Weights of a small GPT-style language model, trained from scratch on English Wikipedia: vocabulary 34959, tied embeddings.
Each number is 128 + 24 x the weight over its row's rms, rounded and kept within 0 to 255. Layers, rows and columns count from 0. The size above them is the row's rms in percent of the matrix's.

# layer 3 MLP down (transposed), 1792x512, rms 0.0293, rows 390-442, columns 320-383
size [ 53  85  76  84 100 119 102 101 111  83 106 140 113  92  83 117  71  91  84 110 115 111  79  91  84  57  87  68 131  99  97  69 104 115  67  94  83  72 103  80  97 135  94 130  90  70 112 126 112  80  91  93 117]
[[106  44 145 125 114 130 122 110 131 136  97 162 234 107 126  68 157  78 126 111 135 153 149 133 154 114 116 133 156  88 136 110 106 160 102 112 128 151 125 132 134 164 132 145 135 115  94 124 118 112 130 157 122 141 154 121 152 124 110 116 150 132 103 154]
 [115 172 154 116 130 138 134 116 124 131 158 120  54  89 120  90  92 126 145 157 122 123  93 144 155 124 137 140 144 103 179 120 139 121 122 127 139 156 119 133  97 124 136 157 139  64 145 140 106 158 128 140 121 104 142 139 158 110 146 126 122 147 120 146]
 [187  87 118 109 129 143 129 140 114 153 110  80 185 124 124 122 140 135  95 174 145 127  94 144 134 113 154 113 119 110 119 129 142  84 150 161 121 124 121 184 140 148 141  96 123 108 122 110 107 132 148 168 158 164 139 144 144  97  84  99 137 138 121 100]
 [136 154 108 112 164 122 113 115 147 123 163 104  73 107 105  83 128 140 131 141 134 138 102 114 149 128 151 152 131 116 175 133 153 121 129 149 148 145 128 143  90 135 119 133 127 106 137 117 115 126  85 134 120 110 115 127 126 140 144 133 132 170 138 128]
 [105 143  53 125 168 105  97 140 152 116 131 132 168 138 148 109 121 107 116 170 127 155 117 102 142 143 153  73 114 143 152 117 117 145 148 120 143 119 132 105  87 121 104 121 110 143 104 121 152  69  74 170 124 149 145 119 117  94 137 125 117 127 166 132]
 [142 127 106 132 164 136 145 127 149 144 129 131 136 142 155 123 111 160 169 129  95 143 110 105 128 126 132  93  95 117 129 146 140 124 136 116 130 129  77 173 140  84 110 188 120 140 137 155 113 116  92 155 144 136 161 136 121 151 136 137 165 135 137 140]
 [131 107 104 151 130 129  79 121 140 142 151 104  91 150 118 146 144 181 117 135 115 171 123 151 145 136 106 116 170 137 135 123 152 149 114 125 114 126 156 135 107 105 131 180 159  85 134  91 113 150 140  99  85 127 156 106 146 127 133 118 160 143 129 156]
 [130 135 140 146 126 158 102 136 167 142 105 122 186 164 128 137 139 161  80 148  95 146 151 130 146 138 134 116 122 167 142 157 119 142 171  96 189 150 107 137  69  98 150 161 105 148 141 147 140 126  93 121  89 102 112 145 130 102 167 136 168 155 187 139]
 [118 125 168 119 132 150 143 118 162 120 137 126 112 167 110  85 148 126 173 119 173 122 140  96 138 158 110 137 128 138 134 141 134 109 149 140 135 162  96 111  92  81 138 113 113 116 102 151 167 119 126 125  72 127 137 128 118 146  95 138 125 167 158 126]
 [107 130 122 162 124 129 125 134 143 126 151 119 145 163 131 128 145 160 156 151 126 144 131 122 134 148 124  85 124 158 120 133 126 129 165 103 150 175 118 112 137  94 166 117  98 145  89 140 125 127 128 114  78 164 135 103 108 121 137 121 156  97 147 127]
 [102 137 154 144 124 125 111 180 178 160 131 130 136 143 131  74  86 154 183 156 131  95 151 152 142 108 139 144  96 121 126 117 127 132 123 137 122 145 109 150 129  99 130 126 155 128  83 112 189 111  81 135  93 120 168 101 111 110 101 169 171 109 119 137]
 [143 108 120 141 151 130  78 129 124 120 118 165 180 120 134 140 119 124 145 133 107 163 100 107  82 139 144  93 131 166 130 107 117 102 127 133 119  94 131  92 147 119 164 116 108 151 121  94  95 143  66 113  97 146 133 106 136 118 125 106 123 134 126  67]
 [150 133 145 153 139 141 101 120 107 129 159 115  92 149 147 110  80 134 125 106 127 129 144 141 132 100 146 127 123 124 162 125  99 139 121 119 155 132 116 145 125 127 152 105 125 115 126 147 116 156 119 101 116 129  86 122 112 102  93 102 117 144 126 138]
 [133  94 120 159 140 143  93  94 144 136 127 160 154  94 144 138 139 118 147 154 111  98 154 123 123 130 112 125 144 132 135 116 143 114  85  99 113 105 129 156  79  99 109 122 134 117 118 142 125 141 154  92 132 153 121 157 138  82 114 123 125 106  97 122]
 [123 127 171 101 118 186  84 125 110 131 113  81 108 108 137 118 110 146 137 112  88 122 135 183 129 127  90 151 129 112 109 126  97 163 122 111 137 187 118 138 100 167 126 148 148 117 123 131  88  94  99 122 142  96 182 133 130 143 177 107 121 158 116 139]
 [ 86 105 149 116 176 158 105 135 136 114 108 142 105 127 105 135 112 106 151 159 116 159 161  99 130 138 100 140 129 120 134 138 156 120  82 144 135 106 138 140 133 110 131  78 100 175 108 134 186 154 123 138 102 163 101 156 153 109 106 137 159 105 157 155]
 [115 115 146 127 106 176 109 151 154  74 113 152 107 127 117 134 114 116 127  95 142 157  88 126 131 171 133 146 137 122 117 149 127 143 127 108 129 120 146 173 148 132 106 106  99 124 110 146 192 117 126 187 151 106 153 155 149 134 122 118 127 110 160 108]
 [118 119 102 115  93 158 131 172  93 150  86 136 112  94 128 149 134 112 123 121 134 125 134 122 142 115 136 142 136 131 135 142 103 178  94 147 127 141 141  84 157 195 148  87 113  98 101 142 175 123 166  87 158 171 143 110 163 101  98  63 139  99  80 138]
 [150 105 112 127 137 152 107 111 155 149  99 141 116 126 127 110 128 156 138 128 135 131 105 113 104 157 118 154 169 139 166 136 145  86 132 119 129 127  86 153 107 121 178 158 108 101 126 115 105 160 140 110 109 128 110  76 117 126 147 116 159 120  97 138]
 [126 115 143 145 165 121 173 136 122 114  92 147 141 143 123 160 117 119 146 109 125 154 145  74 178 130 148 137 123 129 177 114 140 105 110 124 142  91 121  95 165  83 133 121 128 109 137 156 120  85 131 119 120 154 142 140 171 110 123 136 142 122 174 102]
 [106 141 151 140 128 178 102 115 144 131 167 150 147 135 114 106 151 156 133 122 155 108 121 135 129 128 137  88 145 152 134 132 122 115  86 132 111 111 168 168  95  99 128 111 176 115 167 144 160 161 146 127 127 137 158  79 143 109 130 135 114 132  96 142]
 [101 105 117 151 121 164 119 147 123 118  96 178 134 144 147 121  95 134 159  75 108 175 130 152 135 120 142 146 176 121 112 138 119 151 143 122  82 149 116 125 108 140  76  89 100 157  89 107 107 130 149 141 118 160 127 122 191  69 151 127 162  90 112 140]
 [108 116 167  99 140 176 130 127  96  97 125 113 185 170 135 146 176 128 130 133 100 126 141 130 191 152  76 113 114 110 114 111 109 152 167 120 142 116 149 158 106 134 155 153 172 127 121 132  71 177 143  94 141 102 130 156  85 136 140 114 122 113 122 111]
 [139 132 158 155 120 111 150  99 106 126 143 130 132 106 152 137 109 117 169 130 116 125 150 129 149 109 163 113 119 109 131 141 119 169  93 122 128  94 129 137 154 151 122 118 119 106 107 135 150 132 134 133 162  68  98 103 122  96 103 117 141  98 141 178]
 [142  58 126 122 109 126 114 159 117 120 127  98 127 138 123 126 125 171 136 111 137 139  87 133 103 158 139 129 120 159 148 130 155 128 143  97 164 136 136 149 128 110 136 118 148 101 114 106 105 100 124 138  95 128 128 136 122 156 134 125 133 123 124 148]
 [101 107 141 114 151 126 134 149 149 114  83 112 193 153 103 137 112 121 131 114 120 140 167 118 110 120 122 122 119 116 136 128 103 111  98 138  86 126 136 135 182 145 144 103 145  85 119 138 160 153 146 101 100 131 116 130 133 122 118 138 148 127 105 161]
 [140 130 147 132 117 148 135 125 120 136 132 131 131 132 102 143 104 157  81  93 120 119  98 179 142  87 130 102 123  95 138 120 110 125 140 118 115  99 102 119 139 105 140  94 153 135 127 137 169 153 141 122 170 149  73 144  84 122 136 145 130 139 136 149]
 [ 97 122 181 124  83 167 153 127 118  88 116 104 179 143 121 119 145 152 143 146 158 120 125 112 177 164  98 107 106 123 143  76 130 134 122  88 140  99 125 189 121  98 113 151 147 141 134 107 136 163 139 142 174 142 130 115 142 164  87 142  85 122 172 131]
 [124 113 142 122 137 126 103 132 134 112 113 176 129 157 136 178 131 120 114 162 116 139 148 134 135 132  98 108 121 150  87 122 161 112 124 125 134 155 128 160 108 158 181 132 110 108 135  79 110 124 134 152 161 140 148 110 126 164 137 102 138 117 130 118]
 [121 113 180  94 129 179 121  84 111 111 138  92 157 112 123 132 118 121 104 123 147 149 144 117 124 147 141  76  82 135 102 148 149 107 130 145 131 113 143 112  90 130 113 128 144 155  85 136 131 133 125 103 137  94 103 102 169 133 141  65 121 183 122 162]
 [129  99 134  78 149 143 120 106 118 144 107 139 135 139 101 148 132 100 119 130 131 105 140  82 141 105 121 102 151  46 123 111 160 139 133 123 105 132 107 168 114 131 122 164 174 149 132 121 154  90 107 142 147  93  97 132 137 110 145 142 123 106 150 137]
 [128 102 142 100  72 122 131 110 105 152 112 151 158 185 124 128 175 115 124 104 139  97  75 148 131 104 104 179 128 127  93 144 147 127 160 113  85 113 174 150 151 140 132 171 113 142 151 147 126 123  92 104 133 105 109 126 138 141 115 139 142 129 131 133]
 [143 145 107 152 132 159 128 131  91 125 161 147 132 128 121 121 141 125 104  91 153 150  86 117  96  90 100 103 161 103 112 151 105 151 158 130 125 156 125 113 117 119 110 120 116 121 119 138  90 113 148  93 127 135 140 145 111 138 130 129 140 124 122  90]
 [101 143 151 148 127 189 128 139  94 120  87 102 114  96 121 105 132 148 117 118 152 110  99 102 133 161  95 104  73 118 134 146 141  88 139 157 106 127 107 136 146 129 127 120 119 137  96 175 111 137 102  78 172 131 135 132 148 123 127 154 136 148 121  84]
 [142 130 136 133  99  93 122 119  96 137  79 119 190 135 110 146 139 113 140 162 118 126 135 129 144 104 143 125 125 109 151 121 146 117 106 123 124 114 151 108 130  92 146 118 212 167 148 122 117 137 137 124 129 112 114 147 126 101 115 131 123 127  81 101]
 [120 101 150 126 155 111 161 137 136 134 109 150 107 107 126 136 124 119 143 118 129  91 105 122 113 146 153 118 117 151 172 117 125 178 202 135  81 116 145 102 117  99  93 109 124 131  95 173  87 137  89 136 153  97  87 125  93 115 119 143 110 154  88 127]
 [147  86 116 161 193 129 124 142 159 123  89 125 131 146 112 142 147 125 144 158 131 140 140 100 125 118 164 111 114 140 125 135 151 143 143 139 153 109 130 111 124  94 150  62 101 117 116 130 146  84 113 159 114 135 123 146 107 111 142 139 103 152 183 104]
 [134 107 112 140 111 166 137 108 130 110  84 110 107 114 139 151 123 136 114 120 191 115 137  98 140  89 122 116 128 147 133 135 156 131 133 120 120 138 123 116 130 177 161 123 128 148 161 118 121 146 160 160  99  95  94 146 114 176 122 154 102 146 134 128]
 [ 72 153 132  89  97 126 148 131 114 165 126 139 147 194 162  98 135 133 119 127 155 114 141 139 132 113 162  97 117 102 163 164 142 116 148  76 170 165 105 138 106 133 175 105 113 103 111 120 146 162 101 112 164 183 158 122 113 132 127 134 106 147 119 150]
 [125 101 124  99 103 141 117 127 112 135 119  64 128 144 111 106  90 107 101 115 121 123 130 145 155 172 104 123 113 112 125 146 134 148 154 139 141 110 143 159 147 132 138 149 101  93 102  96 155 109 141 127 175 101 118 135 166 145 130 121 130 126 162 140]
 [110 141 128 114 103 138 120 105  94 167 138 143 170 116 128 107 111 121  83 106 155 123 143 164 118 159  92 166 168 121 137 115 133 113 147 135 105 139  98 112 109 126 103 123  89 119 114 102 133 112 108 111 123 119 124 103 167 124  94 159 113 155 172  95]
 [128 122 149 127 190 114 170 142 137  97 152 110 137  68 134 122 163 123  39 108 158 151 184  83  93 111 178 141  85 128 141  98 179 120 138 126 101 112  90 146 104 153 126 165 154 131 158 134 138 129 119 135  72 135 169 166  98 154 134 126 144  96 108 131]
 [118 143 157 126  91 120 101  94 142 178 142 101 127 130 117 156 126 130 141 137 130 121 117 134 163 100 133 165 117 150 115 170 120 197 195 124 134 123 119 150 154 113 143 116 110 114 127 103 109 155 153 121 124 170 120 132 136 164 117 147  91  80 102 131]
 [172 114 150 131 104 147 161 155 121 113 151 127 162 122 105 161 136 126 120 160 104 128 163 116 127 161 123 144 136 149 144 156 118  90 131 140 117 116 116  79 113 154 156  77 135 121 132 154 137 108 100 127 132 136 129 117 100 122 133 112 117 151 134 149]
 [120 125 156 144 157 166 110 106  99  84 139  96 156 101  91 176 149 123  93 109 115  82 105 140 126 151 110 146 175 133 149 120 136 125 132 135 157 123 141 145 139  98 139 132 154 125 126 119 130 136 141 114 119 135 137 118  84 111 109 103 163 135 122 137]
 [107  92 161 106 141  85 157 113 150 119 125 134 229 133 127 108 179 107 154 106 147 163 174 114 144 101 125 157 124 128 114  96 100 118 115 168 147 179 100 117 151 142 109 149  77 177 156 140 113 145 107  88 145 153  89 122 157 177 130 167 126 132 114 117]
 [123 114 109 134 147 157 149 142 164 127 134 146 157  94  97 101 122 118 173 100 115 133 185 118 115 153 121 129  98 126 106  95 118 148 151 140 103 153 127 141 135 121  92  97 131 165 118 125 171 151 182  88  90 170 152 121 143 124 139 102 151 126 141 138]
 [116  94 118 129 173 103 131 134 125 186 112 118 160 134 155 129  87 127 110 141 117 120 105 134  84 172 154  93 137 151 110 113 157 140 159 116 139 167 102 140 132 142 128  86 131 121 144 134 138 145 117 135 127 132 116 133 116 125  52 123 129 122 140 130]
 [153 137  87 137 148 114 115 137 119 133 129 115 128 130 105 159 158 148 179 136 101 153 151 128 136  73  93  91 125 117 143 160 147 102  94 100 137 159 139 133 129 110 157 160 140 119 154 122 144 143 124 104  92 136 146 130 128 116 138 107 146 151 140 153]
 [ 83 115 116 150  82 102 140 128 144  95 137 115 181 186 141 115 101 122 105 113 114 122 165 131 141 126  69 155 152 125  96 120  98 128 144 106 131 166 154 162 123 139 143 126 132 109 158 106 153 144 121 107 125 153 111 156 150  72 105 111 171 135 115 102]
 [128 125 121 110 166 153 115  88 107 141 135 124 124 134 159 133 130 121 152 143 121 142  60 157 127  97 114 124 110 119 116 128 151 136 149 126 125 154 124 109  97 117 143 160 130 129 152 111 106 116 170  74 174 148 141 195 159 126 154 106 135  98 135 130]
 [170  92 127 140 107 121  99 137 132 148 130  98 138 157 120  69 135 150 152 123 103 150 105 121 137 112 154 171 125 157 126 140 129 108  91 134 131 117 119 165 148  94 100 106 173 125 121 131 160 131 170 120 110 130  88 116 121 151 117 115  80 121 127 126]
 [139 151 110 135  95 123 134 178 157 144 118 102 167 167 158 140 121 112 177 132 119 126 160 137 124 140  97 111 123 139 144 195 135 164 137  98 150 139 124 124 147  94 163 105  89 132 119 137  96 123 119 130 119 125 128 137 110 100  86 132 112 124 122 121]]
# layer 3 MLP up, 1792x512, rms 0.0443, rows 391-442, columns 320-383
size [ 96  95  99  98  99  75  99  99  91 104 105  95  94 102  95  91 108  89 100 123 109  85 104  78  97  92  86 118 102 104  91 118 101  91 113  80  96  96  92  92 106  96 108 108  62  96 134  98  89 108 109  96]
[[126 144 154 113 161  93 127 137 153 129 125 156 133 150 142 117 108 143 115 136  87 111 132  60 105 109 174 140 149 148  94 141 160  85 100 163 128  86 156 103 120 105 181 153 118 108 124 133 121 132 122 164 122 131 164 122 118 148 154 127 119 116 162 121]
 [139 111 165 157 123 124 157 101 102 106 136 122 140 131 123 128 145 140 113 109  82 110 105 133 151 104 129 101 137 136 103 172 160 153 157 113 125 152 114  96 133 110 144 120 139 115 159 104 100 132  95 150 147 113  93 139 160 139 150 125 136 109 119 115]
 [135 143 130 109 151  65 127 113 111  86 123 135 140 150  78 122 135 140 127 168  98 115 128  63 115 111 151 136 126 122 123 119 132  99 137 156 115 113 161 134  99  87 159 120 173 117 109 133  88 102  99 167  83 178 153 150 129 148 120 134 134 136 166 148]
 [148 109  96 128 148 130 114 138 112 112 101 162 129 134  98 166 131 132 131 138  89 152 116  91 129 150 145 100 127 127 128 107 147 121 143 138 185 107 151 100 108 125 114  96  83 137 113 130 142 100 133 162 119 150 130 146 117 101 159  89 108  90 161 140]
 [153 114 132 154 159 102 111 130 137 128 113 213 187 101 102 152 122 128 129 145 113 192 145  93 131 101 126 143 120 141 152  73 128 106 136 116 142 126 124 104 134 144 131 130 100 130 185 127 111  68 113 132 138  99 150 106 117 158 108 104 123 112 173 110]
 [124  98 128  95 105 118 145 140 125 125  90 133 196 109  92 143 111  99 116 133  98 112 138 126  82 125 117 143 120  91 105 160 122 143 111 123 125 140 135 112 118 130 114  97 163 139 139 116 121 124 123 142 126 140 201 120  63 106 168 126 133 134 134 125]
 [157 116 139  88 119  62 149 134 124  88 110 127 152 130 121 110 152 114 123 158 124 173 143  98 114  93 146 143 122 127 130 147 127 104  98 116 122 162 103 112  77  94 131 146  97 147 166  99 119 110 104 113  82 134 102 131 115  96 125 142 134 135 163 136]
 [148 114 130 133 114 121 135 153 136  97 103 143 184 128 113 131 168 126 186 155 128 179 149  95  94 139 167  82  91 120 163 139 129  88 151 137 186 128 163 108 135 112 132 100 136 124 116 157 140 106 134 149  86 137 111 115 108 148 117  78 134 129 126 111]
 [131 100 120 150 155 118 118 169 168  68 104 158 149 129  87 134 118 135 195 121  93 137 126 114 150 122 173 117 126 140 134 126 166 136 157 106 149 149 109 121 140 131 110 134 104 133 142 114 134 106 109 181 122 127 162 110  81 110 153 115 112 119 180 117]
 [144  91 119 128 148 118 106 146 194 112 106 138 154 156  84 156 143 121 191 130 106 134 155  88 110 122 144 130  92 112 149 131 147  75 119 118 186 117 143  73  93 103 133 108 140 138 129 136 100 104 107 161  68 113 140 117 141 117 110  86 150 109 158  96]
 [187 131 113 127 118 124 131 170 131  95 116 130 150 153 144 124 103 157 130 125 101 157 153 128 143 120 145 115  71 152 142 108 136  86 138 157 157 111 162 115 120 100 141 106 118 138 132 144 123  99  90 126 151 148 107 128 131 110 132  77 144 117 132 124]
 [159  90  98  64 138  86 139 154 178  98 103 154 140  99  99 135 192  87 165 128  71 157 109  90 125 136 194 133  89 127 148 144 100  93 123 161 142 103 113 118 131 110 105  98 121 131 126 145 121  91 132 141 125 118 129 100 130 136 151 140 120 116 135 108]
 [133 148  93 108 152 102 107 141 143 117 109  94 137 105 147 140 152  82 115 129  99 141 137 100 179 129 115  97  72 121 112 125 126 131 152 147 116 139 149  70 142 125 137 151 155 123 104 139 140 131 153 115 119 148 144 100 104  89 126 128 166 125 148 126]
 [128 133 163 138 119 103 106 116 132  96 115 137 132 113 112  89 140 138 147 151 168 168 114 115 111 115 148 130 136 145 112 104 120 111  84 158 124 154 143 150 142 134  79 120 141 155 136 120 130 118 127 116 143 130 151 128 133 127 112 111 134 135 168 118]
 [141 104 104 139 127 135 143 169 145  87  81 110 169 155  83 118 120 116 161 144 126 146 138 102 116 123 141 134 110 147 109 153 147 108 128 170 143 148  97  96 132 135 126 120  94 114 142 147 172 107 130 147 115 119 104 123 106 144 106 108 100 129 148 129]
 [160 140 143  72 175 150 139 154 121 131  75 156 145  59 124 134 148 150 183 138 109 132 121  95  96 124 150 123 102 118 160 121 200 133 127 161 141 169 162 130 122 125  76 155  82 113 114  89 109 127 107 172 119 141  97 116 120 167 177 150 142 137 116 123]
 [164  69 168 156 148  98 104 152 151 141 107 149 133 132 160  93 130 138 125 129 147 126 104  93 109 148 161 125  97 131 130 175 145 144 123 103 123 158  93 128 118 161  88 129 115 128 171 161 107 104 106 156 135  91 113 142 135 157 173 160 167 109 144  96]
 [134 130 113 106 143 116 116 139 152 163 115 154 128 122  91 129 152 112 128 132 119 122 152 118 121 108 128 113 139 121 148  97 125 143 172  88 132 141 109 131 131 112 118 142 109  94 136 162 126 146 133 143 142 128 143 111 155 111 126 100 117 134 152  97]
 [138 108 100 141 125 125  96 132 140 108  89 145 139 106 137 112 128 156 144 137  88 131 140 116 140 176 134 123 112 122 183 111 124 103 140 120 177  96 153 126 113 128 148 131  93 124 122 116  96 105 128 136 137 156 165  97 170  85 131 103 130 140 150  93]
 [115 108 146 132 188 125 138 137 132 115 122 111 124 131 106 154 178 104 118 143 123 130 152  52 184 182 158 102 126 122 141 147 169  75 103 116 154 114 111 121 100  85 124 124 126 150 130 132 147 116 163 183  92  90 108 124 111 109 106 116 128 119 125 151]
 [120 132 101 148 117  55 115 140 128 119 126 101 135 132  97 113 134 125 133 179 169 138 154 117 110  97 106 146 143 149 183  84 103 106 117 100 129 109 124  96  84  99 158  48  95 129 182 112 147 106 142 129  84 157 112 103 134  94 145 111 118 148 151 135]
 [148 166  98  94 124 115 127 129 129 166 157 131 142 136 106 141 195  88 117 121 112 150 151 138 119 154 137 117 110  82 141 181 133 136 136 143 143 147 168 138 129  67 128 112 118 133 131 149 147 123 120 130 112 147 129 129  94 119 114  94 116 115 105  94]
 [163 131 112 138 120 143 104 143 155 144 136 163 125 102 138 123 133 120 194 146 110 138 145 130 125  96 128  59 112 134 136 144 151 140 156 117 136  97 119 137 108 113 158 120  97 116 164 133 116 121 109 150 144 108 152 161 124  99 116 119  97 148 144 115]
 [142  74 109 121 104 131 154 156 142 135 110 131 176 126 120 127 110 140 132 144 106 132 122 124  89 106 138 133 106 132 106 157 126 139 121 136 167 123 169 117 103  91 137 108 136  96 188 130 146 108 133 155 101 150 159 163 106  87 160 123 115 127 153 110]
 [138 145 100  84 104 135 137 139 113 114 125 111 138 132  99 102 112  76 103 152 114 127 120 125 131 146 155  94 149 111 143 125 145 132 141 133 149 120 118 111 169 122 152 120 109 117 139 150 139 117 140 130 138 133 136 143 138 110 134  93 106 128  94  90]
 [141 115 115 129 191 127  80 174 149  69  48 142 135 123 114  72 114 115 149 113 115 146 144 103 152 135 142 140 145 148 158 159 168  98 179 148 167 161 127 114  63 135 125 128  92  95 143 108 119 109 113 175 134 100 108 137 158 168 127 133 120 146 121 126]
 [158 150  77  72 158 119 155 134 142  85 128 132 127 136 142 124 154 177 147 135  94 155 112 159 141  77 137 113 131 132 148 115 121 102  88 171 121 114 155  80 136 116 124 125 144 118 157 125 121 114 157  92 136 148 124 102 123 152  79  61 115 105 113 176]
 [131 116 107 137 133 124 129 125 139 119 134 186 157 168  74 145 165 152 128 166  83 122 126 121 138 136 143 132 119 128 143 103 105  66 126 167 146 125 148 138 112 121 139  99 110 101 113 160 164 107 121 103 130 116 147  84 154 125 135 116 111 137 163  82]
 [147 112 108 137 136 109 114 126 142 128 129  79 132 145 118 123 134 131 122 153  98 152 137 130 121 121 110 120 153 135  90 107 114 157 161 146 112 139 170  60 142 146 112  67  57 125 109 168 112 122 127  83 158 120 137 165 146 157 106 131  92 142 143 137]
 [132 100  98 109 109  86 143 162 141  97 133 184 135 153 146  78 133 136 110 115 144 138 160 123 119 126 127 153 137 106 146 136 109 127 123 162  98 144 142 101  73 109 161 109 116 136 143 116 166 122 162 132  89 165 131 127  98 125  86 137 102 123 172 115]
 [131 139 113 123 149 108 121 114 113 121 128 183 132 149 148  82 144 119 127 111 128 152 120 128  99 150 166 101 132 156 150 161 141 106 120 122 137 142 130 118 112 111 150 129 117 128 143 118 109 136 125 154 102 137 121 161 155 154 135  50 169 110 133 126]
 [123 119  96 116 105  94 137 158 135 103  84 107 128 184 108 119 119 128 118 167 137 152 140 133 121 143 145  91 135 134 120 116 109  96 159 151 138 121 106 112 132 161 108 114  91 124 112 125 142 118 130 147 116 102 105 107 142 134  89 132  86 139 156  89]
 [126 114 102 126 130 103 170 132 131 125 167 127 130 181 115  72 132  98 140 166 119 153 162 137 112 139 142 101 115 102 154 156 128 119 129 108 124 142 125  95 109 109 134  65 149 127 129 143 109 121 128 146 107 117  97 158 106  76 127 136 123 102 105 123]
 [117 124 136 136 153 175 141 117 148 151 108 130 137 138 112 119  97 110  80 125  85 143 160 126 125 165 150 116 121 139 140 156 172 123 127  93 125 115 132 151  96 140 109 126 109 125 173 166  86  98  73 122 100 119 140 139 143 101 138 128 127  84 151 117]
 [128 133  80 119 172 107 133 136 206 118 122 127 135 154 121 149 138 128 122 132 112 108 112 124  90 146 118  93  82 134 154 142 167  96 169 152 149 135 100 102 159 105 142 143 144 129 105 142  97  93  88 148 154 108 105 162  89 152 121 122 124 133 113 107]
 [135 155  93 137 191 102 145 138 181 116 117 119 139 158 121 123 159 119 173 196 142 138 122 119 120 114 131  77 117 138 158 166 107 145 112 140 133  72 125 121 111 109 136  93 146 132 141 142 137  85 154 112 142 131  98 154  90 120 149 133  97 144 161 110]
 [110 110 110 100 159 109 133 135 120 107 126 131 123 106 123 107 110 106 139 119 126 121 126 103 101 110 149  96 108 164 107 140 141 117 158 122 102 152 112 131 129 140 119 156 124  99 115 132 112 129 124 100 104 139 125 140 151 174 153 130 133 161 127 121]
 [144 134 139 129 171 120 107 158 105  94 120 119 145  62  87 139 147 118 141 156 147 117 110 102 133 119  98 109 121 122 110  99 137 142 118 170 138  91 157 114 128 103  86 135 142 121 120 111 115 111 166 125 130 117 162 130 124 147 147 146 125  87 132 143]
 [118 114 150 116 150 125 149 121 153 121  78 118 165 137 140 109 173 136 147 109 144 125  96 123 134 171 120 129 126 171 133 112 148 112 156 148 165  86 129 129 121 124 120 107 123 128 157  98 126 103 136 162 149 110 140 108 132 127 128 124 117 149  89 111]
 [183 137 133 120 200 136 127 118 150 157 138 106 133 100 147 134 131 119 186 136  73 138 124  98 129  85 103 118 130 133 130 137 112 141 116 147 146 103 152 117 126  83  96 131 156 122 149 126  98 114 148  95 155 143  68 119  72 129 138 103 166  94 108 151]
 [150 141 111 120 129 117 134 145 154 121 118 110 135 137 158 103 123 130 118 202 117 167 172 114 100 142 121 137 135 129 126  97 124 115 124 111 151 151 137 124 107 131 158 126  83 140 111 168 103 109 146 134 107 142  96 140 111  87 105  78 105 152 132 130]
 [150 128  94 157 120 106 124 149 133  98 112  78 119 140 107 125 129 159 126 108 108 125 134 125 132 180 126 121 117 141 132 156 123 138 140 136 167 151 144  49 156 138 119 122 117 121 136 133 100 142  84  84 133 124 119 123 102 153 187 117 138 135 142 143]
 [148 111 124 160 142 126 153 144 145 102 108 161 138 145  96 144 133 116 148 132 119 147 120 102  96 139 149 129 104 172 106 115 159 128 141 135 162 107 153  97 106 133 127  89 167 134 115 156 142 112  69 109 163 149 108 153 115 130 142  95 146 136 122 157]
 [123 113 149 113 134 122 133 110 159  85 119 104 128 121  92 122 139 138 131 116 109 130 116 130 140 146 113 135 129 161 156 137 128  71 158 151 148 151 138 128 124 129 178 113  90 112 104  97 158 113  75 114 127 134 133 142 141 109 155 121 167 105 124  59]
 [139 145  80 147 143 109 103 118  84 136 110 123 115 171 132 104 106 195 127 160 131 164  97 117 120 135 129  66 121 176 140 174 164 139 120  84 138 104 139 162 104 117 141 128 123  97 178  97 120 134 140 113 114 132 110 110 103 112 124  76 130 122 159 125]
 [161 112 144 122 129 144  99 155 195 118  85 170 152 146 131 133 135 125 141 137  94 162 160 102 130 146 139 140 125 150 123  99 129 106 160 135 157 138 151 116 130 146 129  97 118 156 183 150 157 104 146 154 123 116 145 121 136 114  85 102 132  99 136 112]
 [136  85 114 135 135  82 177 170 141 131 106 106 153  99 112 139 144 150 157 133  87 133 111 103 118 109 190 150  64 147 126 113 176 133 145 123 145 143 150 133 108 143 137 108 115 121 210 123 138 116  89 114  90 134 141 128 123 170 124 137  92 138 157 123]
 [156  76 119 113 146 128 125 175 167 130 106 189 129 113 117 134 120 153 173 129  95 153 166 113 108 124 156  86 110 172 109 132 158  81 136 118 138 140  96 129 117 111 100 109 112 135 140 147 132  96  91 183 133 109  98 126  89 117 124 107 111 138 132 118]
 [158 128 102 151 178 120 120 127 154 167 125 156 159 173 110 160 167 129 111 154  95 113 155 128 114 114 159  73 106 141 103 150 130 146 135 126 128  88 118 127 107 122 115  75 156 114 112 168 116 125 122 102 146 120 103 146 143 141 136 141  87  78 144 112]
 [153 109 151  95  92 110 133 195 107 128  96 143 123 194 120 101 125 149 111 143  93 127 161 128 122 127 103 133 146 181  99 130 117  94 146 102 161 116 120 141  77  85 110  86 110 146 135  93 150 128 165  99 121 106 147 118 137 122 139 128 102 138 178 100]
 [122 115 101 102 170 129 115 115 129 115 138 143 153 154 134  86 151 172 130 166  97 137 135 119 111 111 137 164 141 173 128 123 101 117  92 156 128 134 122  69 100 104 142  95 132 133 156 130 160 122 105  99 137 140 108 105  78 107  98 125 119 149 112 160]
 [155  69 160 124 152 117 135 112 158 120  92 121 140 165  76 131 151 135 150 131 119 160  90 105 151  92 140  86 140 151 141 138 139 119 127 122 155  89 131 115 118 131 114 121  97 136 151 122 166 110  93 139 136 148 161 117  86  98 106 137 153 129 131 107]]